Weights of a small GPT-style language model, trained from scratch on English Wikipedia: 43.5M parameters.
Each number is 500 + 25 x the weight over the matrix's rms, rounded and kept within 0 to 999. Layers, rows and columns count from 0. Numbers have three digits each.

# layer 4 MLP down, 384x1024, rms 0.0427, rows 153-261, columns 896-1023
496440529493453454506524509499476514522485466482502514539485462475474514492491513504482499486528537450476461538507496452499503542544466487504522444484483523539527517511526472493479523495437519485495512526509485491501521489519510511455506505546504511505547525534509514514515518516467473529508513519473493461515518503495494527499486509478483484481537522525503496488507491479495499491503
485527468501498489520520469480478477463504508524503519489533487494505488495509522514525520501537493520505498429491543515494509479476505479528466513497524490453498512494501488499523491516496515476477486503501526495545483468543489511530487497484493504529510503497474500540496502487458472506468485460497489479516506508540521481505504504452460498493494535534481463475511473455529465483506
482534505503489524518512489528497478490502467524537521491490520523499493571530534508504507537475506501476510525495507448502518474520485529465477535498490521509490524501498570473520449515503535469488503489449468515525482465516472504512461492510479493535504519486490539457495527513517491487495485557499437522525495495499444502494522504461480502482453499480520466492527515501525545469472
553484462536488442516500497490511487503489537506466471508536522471501490490495542549483442494523508467552532489544495463441521541558527470451460523503514481494546496492565500507517546542474495469485516459527455418529493447492478440464511519514535513497486461430470487523503504585457483575504459447501519512489462490512435517492500469512471530485493563488452577504524498517470513477529
508502499470493489465488547558492489536505537473473490501482495476531510473518460454471532496480502530476511478521510504462481484491538501507469490485509494503502480528424519494491478525559468471533518508489498500528476494426502481516430519505509469496503501521543494453472488474491484495525473506481487474498492522523522485498535507544514498477503523506507525503459532519477487540481
454518478505537518499499486502509510485521481495530469520482497501494508489508474493523500524447504508517499531495485445469498470462487502503452517475496501479496499543461489490488518495491529510502510527507500515495473496484504482516486484499469469507540495507511539509528522510519527483547474531489504485550566509523488513515549492501503480450487476497512476503489475481517502506488
514483494523517522502492515504513520495484522481524519521495526475534479550513487487458506478486488510474518505487492458492480527525486518486473474492501438508507534515462548471480510488522549496431504498509480521477525480507515528504485523479480512494495473500491473502483508513485523534459493499482540508476498512473528502482422525486503523486499511497486503502524503547521552486559
486556510533455479521476492510537449491500494563525469474426535490491560507456542546500504477519476511536434504486479479505475515518495482469514466512486512502483515463474476503547497489482500491420463514492494494529494484500485441520516504513517514513486517499529472466508471450498464532478484481496484489527465493484512501503498491499501498526505473505523505503489469528492471497508
544505513513472504517472516531547516471509522486525504474508503471526488563486529479500523512451474512519518522495488480505512484460551457490498564461498530535484497501432482503485459506521502499525489502475555512490517483493481471495507521495503479476518534516525525484471528488492499472508507512504540490466509542551484525510508445484534518514502527488525489516496467474481494486539
535507488537504534486558458495528467558470535512464483508525496520501521497470484475516534514454507509462556516474540524509510489510473463542471516476505535482517490482522469490495528474453543541510483517495507518481467525500486470488464466489488557454481541509502487526488484512518448562524477521490494507504516534576489464487528484470472504529447490522505502503484456532492503478513
449542497475514449475509481482467464478526506498510502506502505529541480504500479462487504491504501529509499488516521542462513457494531531499488526516455515557446521492482461506486528490463473490458456472531504531472493506507507493473487515543513525497484520523504471528516454468483470512484515481484484509494480530507497487468489526497553479515490503496488507520510518504541477545521
537531482483464520480476503478505503509458508478503499531494504488483498455459502455506524542545520535498497487496526468494486533539455475506542483506494513454496518513477495507507499483501482480461512495486472499506477529488456499514504479484458514561497506516473463487498498480472409541491523531519518465481524526496468488468497503463478503501523494514490492470502496478517509477533
505522501499519536506542497523458544479474548559499516502494569525465516490507464547528517515485478452483559458509495524474541517501492526515503474518496505486461561530506476485541536439542462496518539510502523482491491473502544519495472484532485448478544523454476493514538520466513552421479508569478476486523412487517495487480523468522504446528471456497501518496519488551496569475474
521452511519480468572530483514508524492537515544491481548516536504480518473507508485469511460533469462487496469538495533500535567476512497520520507518515510484495485536558545509521504508495509524544518470518485500597458524476481513541474478549499526467476505490430511563495488593507486510463496492517489473512490476546500501537464482497478535497506529488514432506493483512484474500487
497522500511481524513441495519519486522519498498515501502527493500513486529560475503506466461474481490537463507499493519514476481445518502501522452497472494503521510452497542507511539495516528507500493509466484499500512529525490492496516474491501494504513483513527476504456500506496482549518465494480503473441514513512492519531513530421466499498534513495526526536485493490493488527493
501482495488517487552516460474527483525527492538471515471519542499522482472474527527480511500507482529493506491541505530467460497503538509484504542495484537507446509519473504463522488508510515503480457470500486526505531501470463539526510512463508496509519485507531479516533525541525457470498489502488468537490467493494492512479513513504505476488494533500526477480483482451501533534510
561451515507489460557500529520473519527503507509496457497491507495504505518508525501506539492478486545472490512538515558476473527536518434481503500486513492484488491492486493453542479472540485497520470530441447513524502513525518466491518526525460466532512488475519505543513505507537499516487485531500539504475511533453545453486528472501451476508517500460510491506501486500498481480508
503502500495462502486454544502484483456468485503535536489471481451510496507483481518470511521484498468510525531508578498524535473529525526474500513487499516481513501437489506483489479491499495457474529469530487465501526509522476543501505492534531476487502552495533510489508503492493465495503498528465523531510444518478534516483496477495554523440476456538513519512519531527481447501476
507485522474500483493503487528482468435485513542510499517533517499500432488508525501509474512478510527511515492509472512525431464466503465520485518500493513491548511463458479499496493518466479494514475489482508468488478500476486464484493501484501463525491493496500479522478475523517486494519492483516516513472481469456468497501512491490481513496515518510490470493474495485483467512520
521492517466476471521480475436462491526486481471526508475513502504465510528476490487502450464545474502489519558522503448503525513521478490502531487538482554493455532508478541465500512506515464494505477479470489549545504503485498488505495502505507531539502551526485505499485483514506495543457539501473474489523513508512550471523511541533481494516494500519445426489455545493526463500531
531503524502464481497527468471521488486483539514520503444480482499507504515519501520464506486507494535502487506503519534486475468485520474456493469503522519508514502468487498469492511515460510539497468487475486456529495487507488524473495493505543517451514544515500522539509485502497523529521480507491489521504482500500480497521512525517484441516505499510466443493465487497503529498496
514530487470488494540493489537514469527539480507557492491486497494498512513518468474510483491497494510528503516522476500517472480509500529489501537512502482477478507516444484486494544509483470450530487493489502559483472523507486487497519544480505523525492485452505526491515477521505487496522501503489514481440513501513487525551496523506552464516505523539501470496513489513508463472493
461532498463514527485515547549539524481522510437465489512536522478478501526503512533492500489499508479508504467462522493474542532515521488523492525518507477530475458495469484481474444553474490507480516506513488520512466480484521478513523515527512476512504525484497538488520516485451473493472544481530511505520499503538530536507524460456528498494528503525503540484501483523437495489477
465465501519455525506463562545471451532499513525520467496465520492520519507503521472517497515504493484522483481487503500486479493485538484518508510493531499548508461520458521480496487502472478558503520483486532458496525501471499494504517472501523497490572521506504471493522487479524493521502495479518494539516498527524523498486484496507506463465538505479468491508540482509476531494519
461503479473530544473531510486550500521462528522522544529570525498461433530522514496513442518476516488530492540490490478475504484494522516534496543475482480465539511508482542510477482474491467497538503506523479506501503489472469549486510513493501478520507530494491472493515498513512486496526519490485488458479494481478477525545527518491521476503502459509493516535471485452517461460571
550473497487501522507552475485511483481533558499486466526490476515510489485501503512485498519492511516501466492465483445478524518486524506443504481491491523519519498508491541478460475528489524487499533493475473544526511476506493478447528526499446542539521496464468489465533510470523495497549494507512523504536515507477488522491476463485508518482469463487484463510518507463495545481513
514459503503500499582491497508517472549491534530509461528533519516462516482492493504501454503522502510515515501506513458503494534506516492494527485518511557508493534527525481506489511506525505466547525491510501452510517471511489502458515477467487488537493526488455484514493455487534475533521482522494465458497476522502506464523463478451505476494464543489526471553499486507497518516488
519527510483459520477458510488465503477506469476491502491495510484470455495511513479511448503506493518524517514492489485477512482464445541484473458475528518504485505477522503498500509433508501432509489503527459490476514506535496496537562525511510520508539483515532494503514551468481533525463523493552518493473563494483479515506539523475459508490475532521522499488503473490479464497532
492502514502496479481496542538490488503472504480512488530460513502487525454516456452491529478490482463509490486510530518491486505523512491519455463481501520470476540484556500500477523527494524512497513523500485505475527521571484488491518453468468516483525518495529503521446510455480516502501497464474463463442521519506472463470535502493505507476548488475520516476502491522504495483515
490457481509458528493530456501496495458462483487506486515463481526462552409461458492500450498485498514508505498531511531474470502499530501531502494517500488544459477482465496501549539440527531486514537552552491534505484510512490514506509517486493517530463522498478489482527493492464526535499475505480486518454467498490508489493489510522488498546436470492484496520479509547497523466502
476502514549480490489508506512511501521475515545520438521471529484501514475465521518494476491471483516514509468502485514480496478457547508547501502493497518511550514468479519524510494476466495540519511508516490518494538466489469487524526513480483490504517502524513527479482505497504502497498488505481444458504480537494504485498484483511489492493476519499494481499493508511537515522490
541457482442479501488489504503520504446497517516511476510541495475483463511535536500517472532512492509463544481499471509510489504491480499492525472485530496512515505471486503519485485500454485487560434501512477526472466518483502475491559497500519494522450512514470490472464500457499511514511509449496546542489503520515474530536507487523493526535500521554516497507502503515513493501523
516475466476493456526541466529474482520503518511514489543502501488523452454462527511558517489526470485469535478462520504500499504525495508463531459470518500482523480465469565529513492534475537467519523458507535477480508476549501521487475518525458486521475518458519472480481505483466519515456499497505486472527504481472511481471547501561484479508495511545476497534459519508531481505498
448535467510466529505483484455525481511513496482538523510470496466480506468530521514502460513453470501501482496475534517539535526502493488533513458517492515532506527458497543510470494475434490491509499507495529536504511480516514492534481501504499486548495485492521500471473493483489426498511493493497510480532523484484548486483496484504508478488468532518479482518534536523528511487514
502503504528447509498515493535521488511528503505463491507493501478498559477479506453510489509533525502460531473528474497476494484517516484561531507468526456500535494471565475458534484526475516520509479494537486522473505512511468476507488502498501518517502521501442473530513535509496507539532514483505477475507541473497505486504503543462480463505525463510513509494473490537480503544569
514534516525472536529498509495527503498461536545497533503518513503509485468486508502476513493485477495501518464483501490504467499541448495536491546494514481509484480533486507508477495454495463507508508490526498513527484480471485505532501458450516506518513510499496511511473498516524451506509459526541505476512510471502487494486503494539516461458498572468503497521519482529476536488486
510499492465525483514458501512503512541483530488502470464517536515426539514502524496511487532506505494484504491471447469476505484514525496506490519498510461491511503560500457484496444507514494495479496521457468510519513478492506516517487490473493469472494511463484506532491463550496513460544505507509500499478433522479460492512495496534543509486472499484472483497509459477476493532539
469504502523489505479526447532509501507528486498503541486459499496487503523489507502547504492499505484513450515473498485556499469496488498543462467513465492530528494555527556510491490474478490499518477508479494500481514546521504494473500480522523489518526520463468537497488501490482473526518480487463507559515528452518525522486489501488486491505508524557464454503482499463474533516447
478472506514482425528486488540499495475523459544515512453510482465521468512532493497472456513487514548499489503521447490479519507507471515494474466492544523493508450485521527503506486509532530473481512494482481492503534504476499513503508499476518455487529422491550466494471523530472495514498550493489527488498504524521518452500514519500516492484442492509504502499511520470535476479498
511426508476496483486505434538502508503509503519512540457553466486441479543468528574497565515511539490493505503514534535467485452466477474497483458468533525515529508500557519528535523517545519501515506490490491472538485510526471551470467477517516466531499512477510519512522482547505521490480526504496502491514494517499494522497502496492491465480501436476526483489514470489557516467517
516510533479511545523527524512559454517452541510483510494509531473497564496484496489463500483484480551498498541463504498502509531507520471525481518503512490497518489483474485538523496461480477502513437534519536493495513478548512481493488476473488505457482472475490488493485453490469568486505508463530511512514530473501467559514503514510518467524500494488470526534524468558522488490542
480504477518480496530499506480497474465492541508513520485492481454478481535486448502472468549511492487521501517442483520457499484471490493486488502513464480512463518498480464513506520504516494427533525464503556513491485484504501515481479502515491483501511474530487524499565536537465520494529498491491484456492525519495488544524495468442521486463456476515486453530541476509516534528461
523492518537492524511512477483496458527515483497529492507476481514462499454503451485506521481469488479533494473494528535531518503478484508533502458508496500493525537518507510533498484500463492502464501511507451541487469535494504493526549478490511446520493498476532479451477480527475489521507501529457512525493476488511462516490532490547521488508493492475461513497487505530478474474535
487506515495488503497502453478499516455495487510516459470566491487521515483529537466473488491490486501514527460527488498521477536533515486513476526537524520493492540442549537501501527487505512505460492481572528526518472523470491491513469528511506521525519460482519539497467499488538507539457484477464458482518526516481495472484477516515535445535504546503553486477496501498483557471483
513528495510484479525547503478484456511508506526519506501511443513503514528495550489503474496521499538512479478549510544494515472480533462510509494479480494517502483541552497522518535506526520547505458492518514550513499508478463529486490534497520505464529492495477510475509507447525458510515482493509513509510517493545443497476480453530494482496547515487470473514504497506503506509459
484555525546511486485459492471512499486526509494552484491484577522490493503513480526491483519469504487512546524532549487524525495476545529502466523497492488483506517495516506467544525483562499500575492462480521504480527482532488486557538529503499467521484473491489511499469470496482495487469524499498487487514513474498497500499495506458519558472462458496534493471484559474517507474523
516509509532494490480490495534520537543537538490515511466535517500511476526513494510501491509513481511484453501516425546487528534494477503479487476495510511483522522471505468479520512461518527509564497521523515546470517478513487510515495471513494460506517524516447530528501486494531535516455527569503501482538485500530505483505500521475500477506472455558511441505546517438528490489501
527482496494498460487482544542516510518543502491510501510521515500482494508489494455502539512509517452485516496506474511501520501479535502529528536477506511502485497536533499498495455484498476489483507453511499484507491495485518508510497486475497482514532486480513519508515545444486476508511501527496549571522475455547498486509479489511502516522466466501525516500487520494472509505502
481528501479533525484506462472479540502518447459503523509427464529511463473504528489518493516462494532495504485454510493521548470491509503533508558499484486477496522519510467498495498481455468459518475489488462520455463514462486478539468530496503487483483499515506485502457529491523449486487490509513503491552496496462470488498512481542470454489524523508489551520480479514538512472529
522527500475509507497442512491444482511500545521527489498492494539505522495539490482469538505481507496526520488501536513521483469474504506522478466479456468507493464514503473481511513486518469492500508448494480497529492545479485535486505501505472563494540486513513525544457468518497502502492565536515515497500454473518494505471462490508486532455510483503494438509471536500490522462569
505498537483466538503447509512496508508519524506530540523501504463520495455514487524499477439544499529506480488480521463523488456491479515515529477523482495509463510486502545525546499501475523516461482517531492478513515497539540521516505476517503507488498549508512513552534500578484495546496512525499495501527492533516488490536512481510515546509504521489558505462501498510506498470505
460536495537505489495506509545506512525495508502530519486534521449531506519515408488527476560514505491487476523552524465476536469509493512467512506513535500524488533523472449469485508533439498484503539479486547497516452512487483497543532559518498458508485512523488516496443501526478498497488522534489500552525480518516525496484487504467483499485478499511493542492517519455521502517492
479480469525506521484519536478505451528512538531518509515540496516520505490503457497495546556463488551517538504506545449543538509472493480538486490512538512481530466491485446507457542461482489468487521448527536472507509568538487482489482510495509532505532468542504506483463483504478490519509534457493500465528500513516478492480522551497484538498466513500482472499481512466515501536508
469478501498487503529464484498523496503521501532450510513487470516454549478460512534521467508459531506477495541513510490565512495488468509481524504476494531480521524476511522519470473504510504485495517510479468487449525476494536490474472494511467475518491494542518518478487519494501515506435504522518472457496493535526499472505491495461465512499519511486505505492499458521503484496493
501538531532509486529477481477503507515468480491505464474487530490505496458501483477521479508476509479504487517497469468513512532486500532483527455522469492477528528511451513495482476483500472507482521520480470473533506524530489489535533505461498489503484530492459505531553521507492577512509512496548515490498517457490503496515517515536481512489503546520503553497514448479496500446512
485515506496520526493514503544512521513533490490488492519518518524553516514507483517517514512460492487526481544544474488519485494521508521444484484472502507500497491517546453540518461533478478492464508467556553487449522482546532506530488499460497498490464519514518476488505477486527493479526485490461505511472519473526517482537527490490457490531486530534479518496448552502488460441515
502512501497538502497543514494506520502507527508500500468505498511578454539448485480496510510476473467513458523435489541508473525481557491486506515505509553502480471540536504495522511483495529477534485509496475493514529536489492560474546448508501499485504518467463547489547472510515509471538489560466507516536535515495493481487485499461514516534499491446500464479495515487476511467509
456494485491491527499546526523514471515466544512507512479555507508450480510490530488491453492513547499532518552515486453528504490504500510458518507512491497519515537534500535480498489474478517523426483465473491461537518507539462531484456487493574493468526499480461489496505513516475502545454554487527484492552495487488503531521515524464493447498505504526506477517491495444512527514470
492505513496486469500505494543463494454495509506507475547485512510490520490496484472514495514431509446528472498483523522475516509463529460490456484468480512528525493502504490498505515515509500453543493523525519564535502503496500523513490515562490512485525481534503539480498471511491475511516477532484495512473505493490530473516469500534520522480488502506515493511498493483458493504509
531485515514519489498490492464478454499470521502513500479469477496492517510536504495502506530487482488455498506480509513528483476532553472517512505514486499525475515491495512507519505485519518480524488491526527504485492526553529510410496474511502533537506513505524499511488489497534528505527520521505477519518506454504516488508473502502483509487502524526507477495529485502499463514504
516532524529490515485524519485497464535506533494514475532495502497555505516474514479485543540464468527504462507508519500493486508495527487522443503512500495500539530456501504485443498529476524530489528541495500545535497488524476482517504500516507509557524485490486503499500520504497490485468509483477519542459497509476493467468454502479509506480499513501474498449458486495521509520508
486491497529497539523505487513472549475461505512477491535518534525490530443486526521470495465504492498448540507504504539493517449467477546513440480505515508500532516500497507486472511523530513500503531534432502509441492522542437531508486496462534537505514507510473490487502523516497491477468483488515537509491518460466498532494487498557498508487480495459480505498474503495523498501452
477553505481489504493504511507469477487523487471495511483502506527515494486468505492506548472517509481537464485527537527495521506488506501515506508514488539453472508507471481509475490512540520500508504493468494504487532525566517495486505536517503515521498482489533549473492509541485501475452436503511516448488533512523501452500546493533471483482526517533474510515522540482483489456522
483509519526531544499458511480531486493496479473513507498520523533479451549541471513494497501462481514505504506494518462462506443566583530509454491494478550524512507545550530496516469457486502438531500493531468490495524491515494544520499529482525481499530538491483482487467464547514507499506503524479471484510465499509501538512503493457503477507501506477478492538479499486472505473500
502471500463521480489538519508529471507488509494505522517451482497473453509514526510495494517475501471513495522510473468520466450470519481545493487484493482490519469492488477490479476543494489533482518459554493492503439533517507486509473534476516517511459527477529507462472496527504516490492516458518553509506517483525496460487520518515509537474533515524515495497483528480511503493488
541512441550516486551546533539557477498510501518453497515542492500512567436508454521445513522507527516490473497509499505525487509547497477512472476512466475501506539477499497462499561495448516485474494565474491523506497500512494508515503532500496492482485507522551508499471518520504521571527534515502475474522482517507511506499483514453509515511496518462500455501480497452499467507476
543481463483462444468509470491519508498513503498532510481521480488522496507495509499487483452522500534499482471498467525525496470463527508516516428497498492479478511466514543505490512509464524557505502467491482431515515478530528535499503527499522541487513488502493471529466468500522454528524513475499496509491498477516479518518508496523486524514516499499431486499426516515538483422485
509494486508487494535506494467493497500472495522517473509461481477487489432539509450501522502512508464481485506490476550531501452518547481474489514507490483482516517490501450438525504496473504453498485459503503493522505515509492534544549503518504544509563502493493533526521529489512510479446450503500494512510508498543470512518450506461495478483507454504482481478481516487491522501504
521497485486490528457497492564475538476499504531510503565505527481560496510535484483479482486500506513493548507527503508470494490523470495521456493498491499568493459503531479531478506500532497511506515522461504519495505467481481486560503529464485519484486505494485534502481513495503487485503525490516568498510516471579528497479511510520498480535490497431497498487537500508502478514501
528492524529515539474490469469486477455474529575526494465531508521485442515514511542521513537492521470488540471477507475512452475506488506533492534510519517504508498498485501512496504448481550512533544500481468473496497521513466530491517468477480485529511499480430528485493447494515520498467534480518504472494488470466513515479490505463528529530522489488509509493487478508508515514552
524546535497486522533468482494547481526530518475519491480516523497533486484507498550505553514494484526507503516495535513490464507494465482525555492469465505505548501460479514503490507475482485480478488491455487492504519480513475469503520485505502500497484522488471504497488502497543495476515503543524501506497480528489521538500527491475524503534499508500507529504496457487533519516474
497524509480504477486488476505501511497471483488495497553485486487499502492486524517492515479485498503526486536502536496508544488487506496481492482508523503474508483493517527497510529509475515510533520466495490522525499498463525506464515492516532554521512467474516471501514516495514487517543480516490490497483534490510540501529509510468475485507523523510485479507515464488524524580493
453506484503493474519503456531509513526484464490442537522465468482471548494455465491501525501499550500483508513476510490453471468507492506527465538492504505470501492426557494502509501499492452503517491453486496528503465476522541558502475452512492497526490470483541500506522535509496513515461493479463521469489496495482506480529512461476513465531495531522494507495501509476523515526502
491542513501480491523496512509459501470468523493541498478502466525510511529505523501508520499527497502504493468507497480497483534494495507506467496499525505491491495518498466501491513554556490500536445539469578528526449518488493508486500478530505522531517536501498528507513503499509531511494482472483500472500471497478517477492512502523487525491523465516507512488466470476483459495551
515440566504533538496433519444414461577526488507521505524450468485530516480554429463552506515503493497478477502508519491451465493514468500469444470495507477531494543551534515464524433492485503517473472520535456498463543488481544496521474515465492532473559509507518527532544540654488525500478521508486456555449501504522535502537504442430438505473533538471602450459518504502482496529500
481563528518507488465480553452495529537524554452485484494522511506472487494534503530539505500503527548499466535485539477453486487486550513500518505483508509499506519512488476484528532488528508537527463462480515483504531487460511457503529518496510483496485486477512501505448494474510503493487454496538465490476500482527502525510500490487492457473487531528527453502488526468502469545449
496486510511486471459475477489471489501516476493489513503491507498453523506493466520515495506443500498537478525502482493486489496494500504446480477475443517525496494513520525475512522516462537505537522496507512493530486483474484509469508520502543533517483512500504480504500494489542470459513485486520517510502485482511512506495480514511496519496489522487526471482509519523531490486520
506504522494516529473480491469522504500505526475518482441532551510512535525526506525467434491453475496459521536517501531492502496498483536519464476540555452505495487525500474473491475510518515518559518456499505494508509518518527488450507502505509464529519482477469477514537485471483516489500473503498518511466490494532509483506526501532509464477500477542491495490508503493468500513526
481520475528474546540483543525522469542460493514524509553506477494461505486523529465461513458537530509491524484481466473523527473473501489528528546492504495526540545501472499468471521475494489502479492532533493552512523493506514502520491540513470507461497530500509442482469490539531491556567525476477489464494534510544477504471540503511478503510506465482477504499502519529471523536501
519509493502485552513482482554534513513523528472549520524499492501524567512542553488482492509480477540515447518513499496440443495525533523487498506524525486497501457462532518458530484529500522489471510521459511539482489521506479532512522475516489483467521536549521545524472454464516475508503517536513533511459459554557476512491492516455470557468536502516447461488485480523480524520521
511518513518526500472511500505486518511496496490483471501509472534465496514483511492468473513533498483531478511534481542488480492514520533488514525487504474513488469551510499529514488553488509490483534504511490472495502498469503476509524503502505525487491527458500509503530501487471493464482447506502497473518501506464475483513519504522495497466495515483501489501496541496540471518509
471474494500479512517512458527526475518509502495529469460468501499517537496487522477502503474481501478519454479499485473472499506546524475502519499519501483536494457516478488519510479493539472517527520512498536495504505512500504478500516505532531535539540488489534500514518472474494527513506536476510477508508454517524497456476489475473486489518479497527495488497482464485485463515498
506496506533515485465510521488475470484508542500457500472543486464490515500551522522528528484515507540496526518532475549471491510503505487529504472496523500490501504511533468553486504528488500475466460488512500493497517492511517496455501500481513481508457473486526489479473497527527514479475481507521475480459496492464487494517522502489469539493485518505449480492508482528534512525497
507507513521483521524467530494456464428521485509503539517462472501513550469497516470478498470466521492510520534472456447517500516545509487480512491475474498439529482452519468487512493489493513466525510510491500448469523501557502478496491496467501502505495505463491469464496512478520575534488525491497531482520439519484518478499500505454490502466537486495499548506502468551541483507488
479478493494496455503512493432434497461502516499469485489482491515482453471517533479474543488456524496515498482510497491482514467488498453455507492487503518468474476510543485524504503479475497485520530497503525559499498542490470488513516505491499508471487503472490491489484526471495498486507459468540504516473519554471515486477480503500474469529473503514498460506510519475509488546487
497519531506502493539466514499484507502505428455513505529533475490473544498499489500528493492494510484503527460462481427488489510502505553503448513457504487462537547469520523546526546519501498456512477480514531500505512524529556473477510490500505469595502479482469527535544551460524528472473473505434553492500529472534535492492559524458508497547494478463547476485485464466490474491502
487503483500448492467517493497506513513505455476491480437546465487446526485508487492477537510510496486517509549516534511493506514467483536507529480462452517519531525494524500554518498483500529502475466492498530524447515470496459515486473518483490514491516489474475489511513537501542471477495552507514505529512506469473524483493501508511498497537488523462498514527495513478507476511521
469470507515521528471466514499539497496516487529467526520472529521461470454507564545507504500501499490483533489450461501503506522540495509511497509480498510497502522481520462485486511530516481486504518460490524480504479505506505471521491473507496448478530498503474497492527505501509521504497529499498486530510479499475491504477490502481487492458474495553517503500507463472493493467442
501514519503549515509512527510487458521466510475483511467526444516467492478480514476541531522508496473494490459552526530519499441519502551514477499505511518480467483485500466543508537526490494464545531496485561443486503471523469545556484514510525479496481498498481531506483491477519516499475485498490477508477486456499428488480493484523503487485516488497461470474476542490485551506513
505528485500478441488466492470454510525478505526489499514509513500565508499536537491519490457532515499450491517490468539472488496518459552480546501503518468494501505504529524507543525511473489473451481482501483508470515509480517489531480497467501509509497489493492482522493482490492486521492478471540512447492552487484507447502525540504492500493477484465484466510548490519553489544512
530463502497513467546524476467506510472475558473450533504529498487447487454510480484500484522516523537467525479503495454488464488511494529469508481489489481479517529484492515503481553483535548477504497518522462471504501494493550546462512479542507474517463483459449530525514538497490465518516477488463529487519511499524505515555510472514523525456567536518461444483513526471529509473441
492465512495502512506514521493490481507527518463526521497461489496538492504520506457517529531535514498489532452522493475491504504470526497469492533480470497460527494505485469522516487490529514437493503445510480552479512505469492508498530518558491480494480527482551537488502481468506491444501507518469510542481514531518541500495509500476513506487495525495529489512519463492508511576541
489500510503470485493509501506484458518534514483497482507518493490481499486489510519497490509519489521537518499479513553512510490472489505463465523515474495471547520453534469486535494456517501518512522497498508492470460463475518506501511490475461496481493530481461525495525472475489479515521485479486530501463447531518496541470491523493453514513519502502488529566475507512492511442501
517480503511461547501528482536482497502503493459528497492558487509493482491489442548501538500529518496464479547521512510527494420503522521492464448525533512476476468475473522502496519476469533539544492491535534481512499460493463518493478504502481510489497464502523495493530463499491485503438469454491463491524491452496541464495508489478491475534476522473457523500537523495501467511460
466535520491461497506492485482506506476492480461557471478529543516521460546490514539488470544512509497499454537507518512454480508510474541482490489533487517517498472495533514525488505478542515489472482534509507485486532472537482501506525513509495499470517510451545508506500502505494535492497489540483478512485482527478470474474493464529477509505476494503543527487505469473529495564502
526482487534541521471524558502495462485508523468473531506480514473489482486529492545506445481590481494509499518502533522533512519501536508496541428466527485474518513503500549506477495501459536489500480475528483456490516528512504518462482480466547537465491500464455491505538485457475482477519500459490459526509566478478494465489559530489496516525484477496532442550475485506477524520472
435489511533535505511442449542506507493495454514494495491452523539549520525452486473540530486476499489505442502503499425471495483517490506484568521495531483505485465486529494517549541490492512459491532514488539534473530475504487498542484540509501524515458457486540460469492485522471521544505489549462451433549472495526468492470451503518492493486506525528548529504549481495439531513489
542511477513477494499522500543521500509500497511497481496551492475525504425468507542486492471499502508480494492536468489478498499534484440495517490517485513485521482498517446471518552519549475532493527568532503503508459517533493529496495475518473461516475508533488501468511505501519508480476466469495498546501469508494486495506509507512498488488509519508500508492483471518490513543476
515490501493481459498482458501523501525462555505491516520522502472484510501492479451508541493539531482518507472474511466506481520468459502525520495481517510502494496505479533519507517506516484549453481509476543518472505497485520502506513544510484529486508470538516505492515510479495507474467501490501506521507506489508562574513486532494472481515522472493485485504460485536534488502531
515489483498471512493504505502532467505526547521480510499459464496479550516494488491514528500577506468534507547486503509497506522502528517496505524497472497510502489499492510511466530524491509488477483467480506503462491460502522503492493501456444462495483488513466474485440502467480478531493493498507485522515579504449485501504479576535513511503540482464495545540463520593479503521503
491529505496480508493525533502526505530470475496477519537481514503499427484467485468514440536519504477522572534478488456491536525459478495480536547458534494477468501523495471503521461530528494494502538483475509493471475531560508515469535486458508484519473524454510514472510500471482540465473523474506511506497510472508483520528498504485521504528488488505503481546532444486492504481517
511525501507497509514462484513464478496542495481454482488561482498477461487514488506512535494467513459495514516515495489499505531521489535449547521486482500483490471528504519523520483494527557500552490510472523463539473496512480466445499474501545517524502473474532486513505488504507502503467511489514472470514467485476493508514512487484500465520516508546484453502504487503517454531459
529543502522485492493484543521506490553511488470483499478521511489531496482485478520514528497471480478548473493497516513468462453485546461539507525480518500540488464479523430497488505481499487487538422479510480539454479576502475495527501494486490485478498504468503513497494467536448446506523504497501520500473531507506523500487479536453501487529513471478494503508494553479452506491475
497456517516501489496504504546519454551473511464512509532517488519531528491475466480548427498505459531460493581484462484514487500494481477498541544509491484493493542529478519505499483488493505514530535524469471525502509518526459514457460529517525505484490527537473456524527482514503525531543492491488497450446531464504507522507466523477507540499482497514501478459507517503499492503462
509557531508510503497438497497481450498516488521515488500538492516488488483471517502523506524528482480534536446489510467453502492498541495461497453531488477515477518472468546434515474549520465521499502520497505477512481512488532499506540507497522488519519520500504545488495502496520522531457471447509482497474506546491453508474487488495467531515448466495506457494517500503527481531525
519478499511519478460494524501505500477487485502505519553522488503527448488525523504448519522557512487506550458488512485513467524505495501514486568500474494444520444491463495480489492515509512476524497484510522483517497518510500466486478511501486478484485496512541516473504525489532489482501497541496536529482460523487566486496460497475498533472527467491476500503458563477505475487474
535484518503495485505538461474478478513536477512448531479480485486470440495518545505514482472481484502508527492495448541520488484464529475498502448507523521457503444517517496557484567541468524549491462453526517518521527535489507508456481473488557522468533518453439506526556515482479457504478516474487487517519510520521522490499520476561500483488501483524476467576473484531500519491473
539495524525467459466492507509488500521506486516506473471522519509528545506498509480550496508541519509485539535499524525487494478494494509489526489506489498510491482450481475542492503535493476507567506502482488498446486489529486499498495545523518469531498493473519516459477464491477494509483537492482476475506496516471493519493524480500463505537519494502502467495518518479493449537464
477501500498543487555468467491485471503546505511490503495468494520512483501502521509539462507499479517535537459499484509564501482524522511502473508536493479461519476491483561488489491466498543519501462447458478517464492536498501507464496535510506492503511480537496550490501528476481512549543515513521495499538449524524517498532477474487498501524514511489522431525521459480527547499480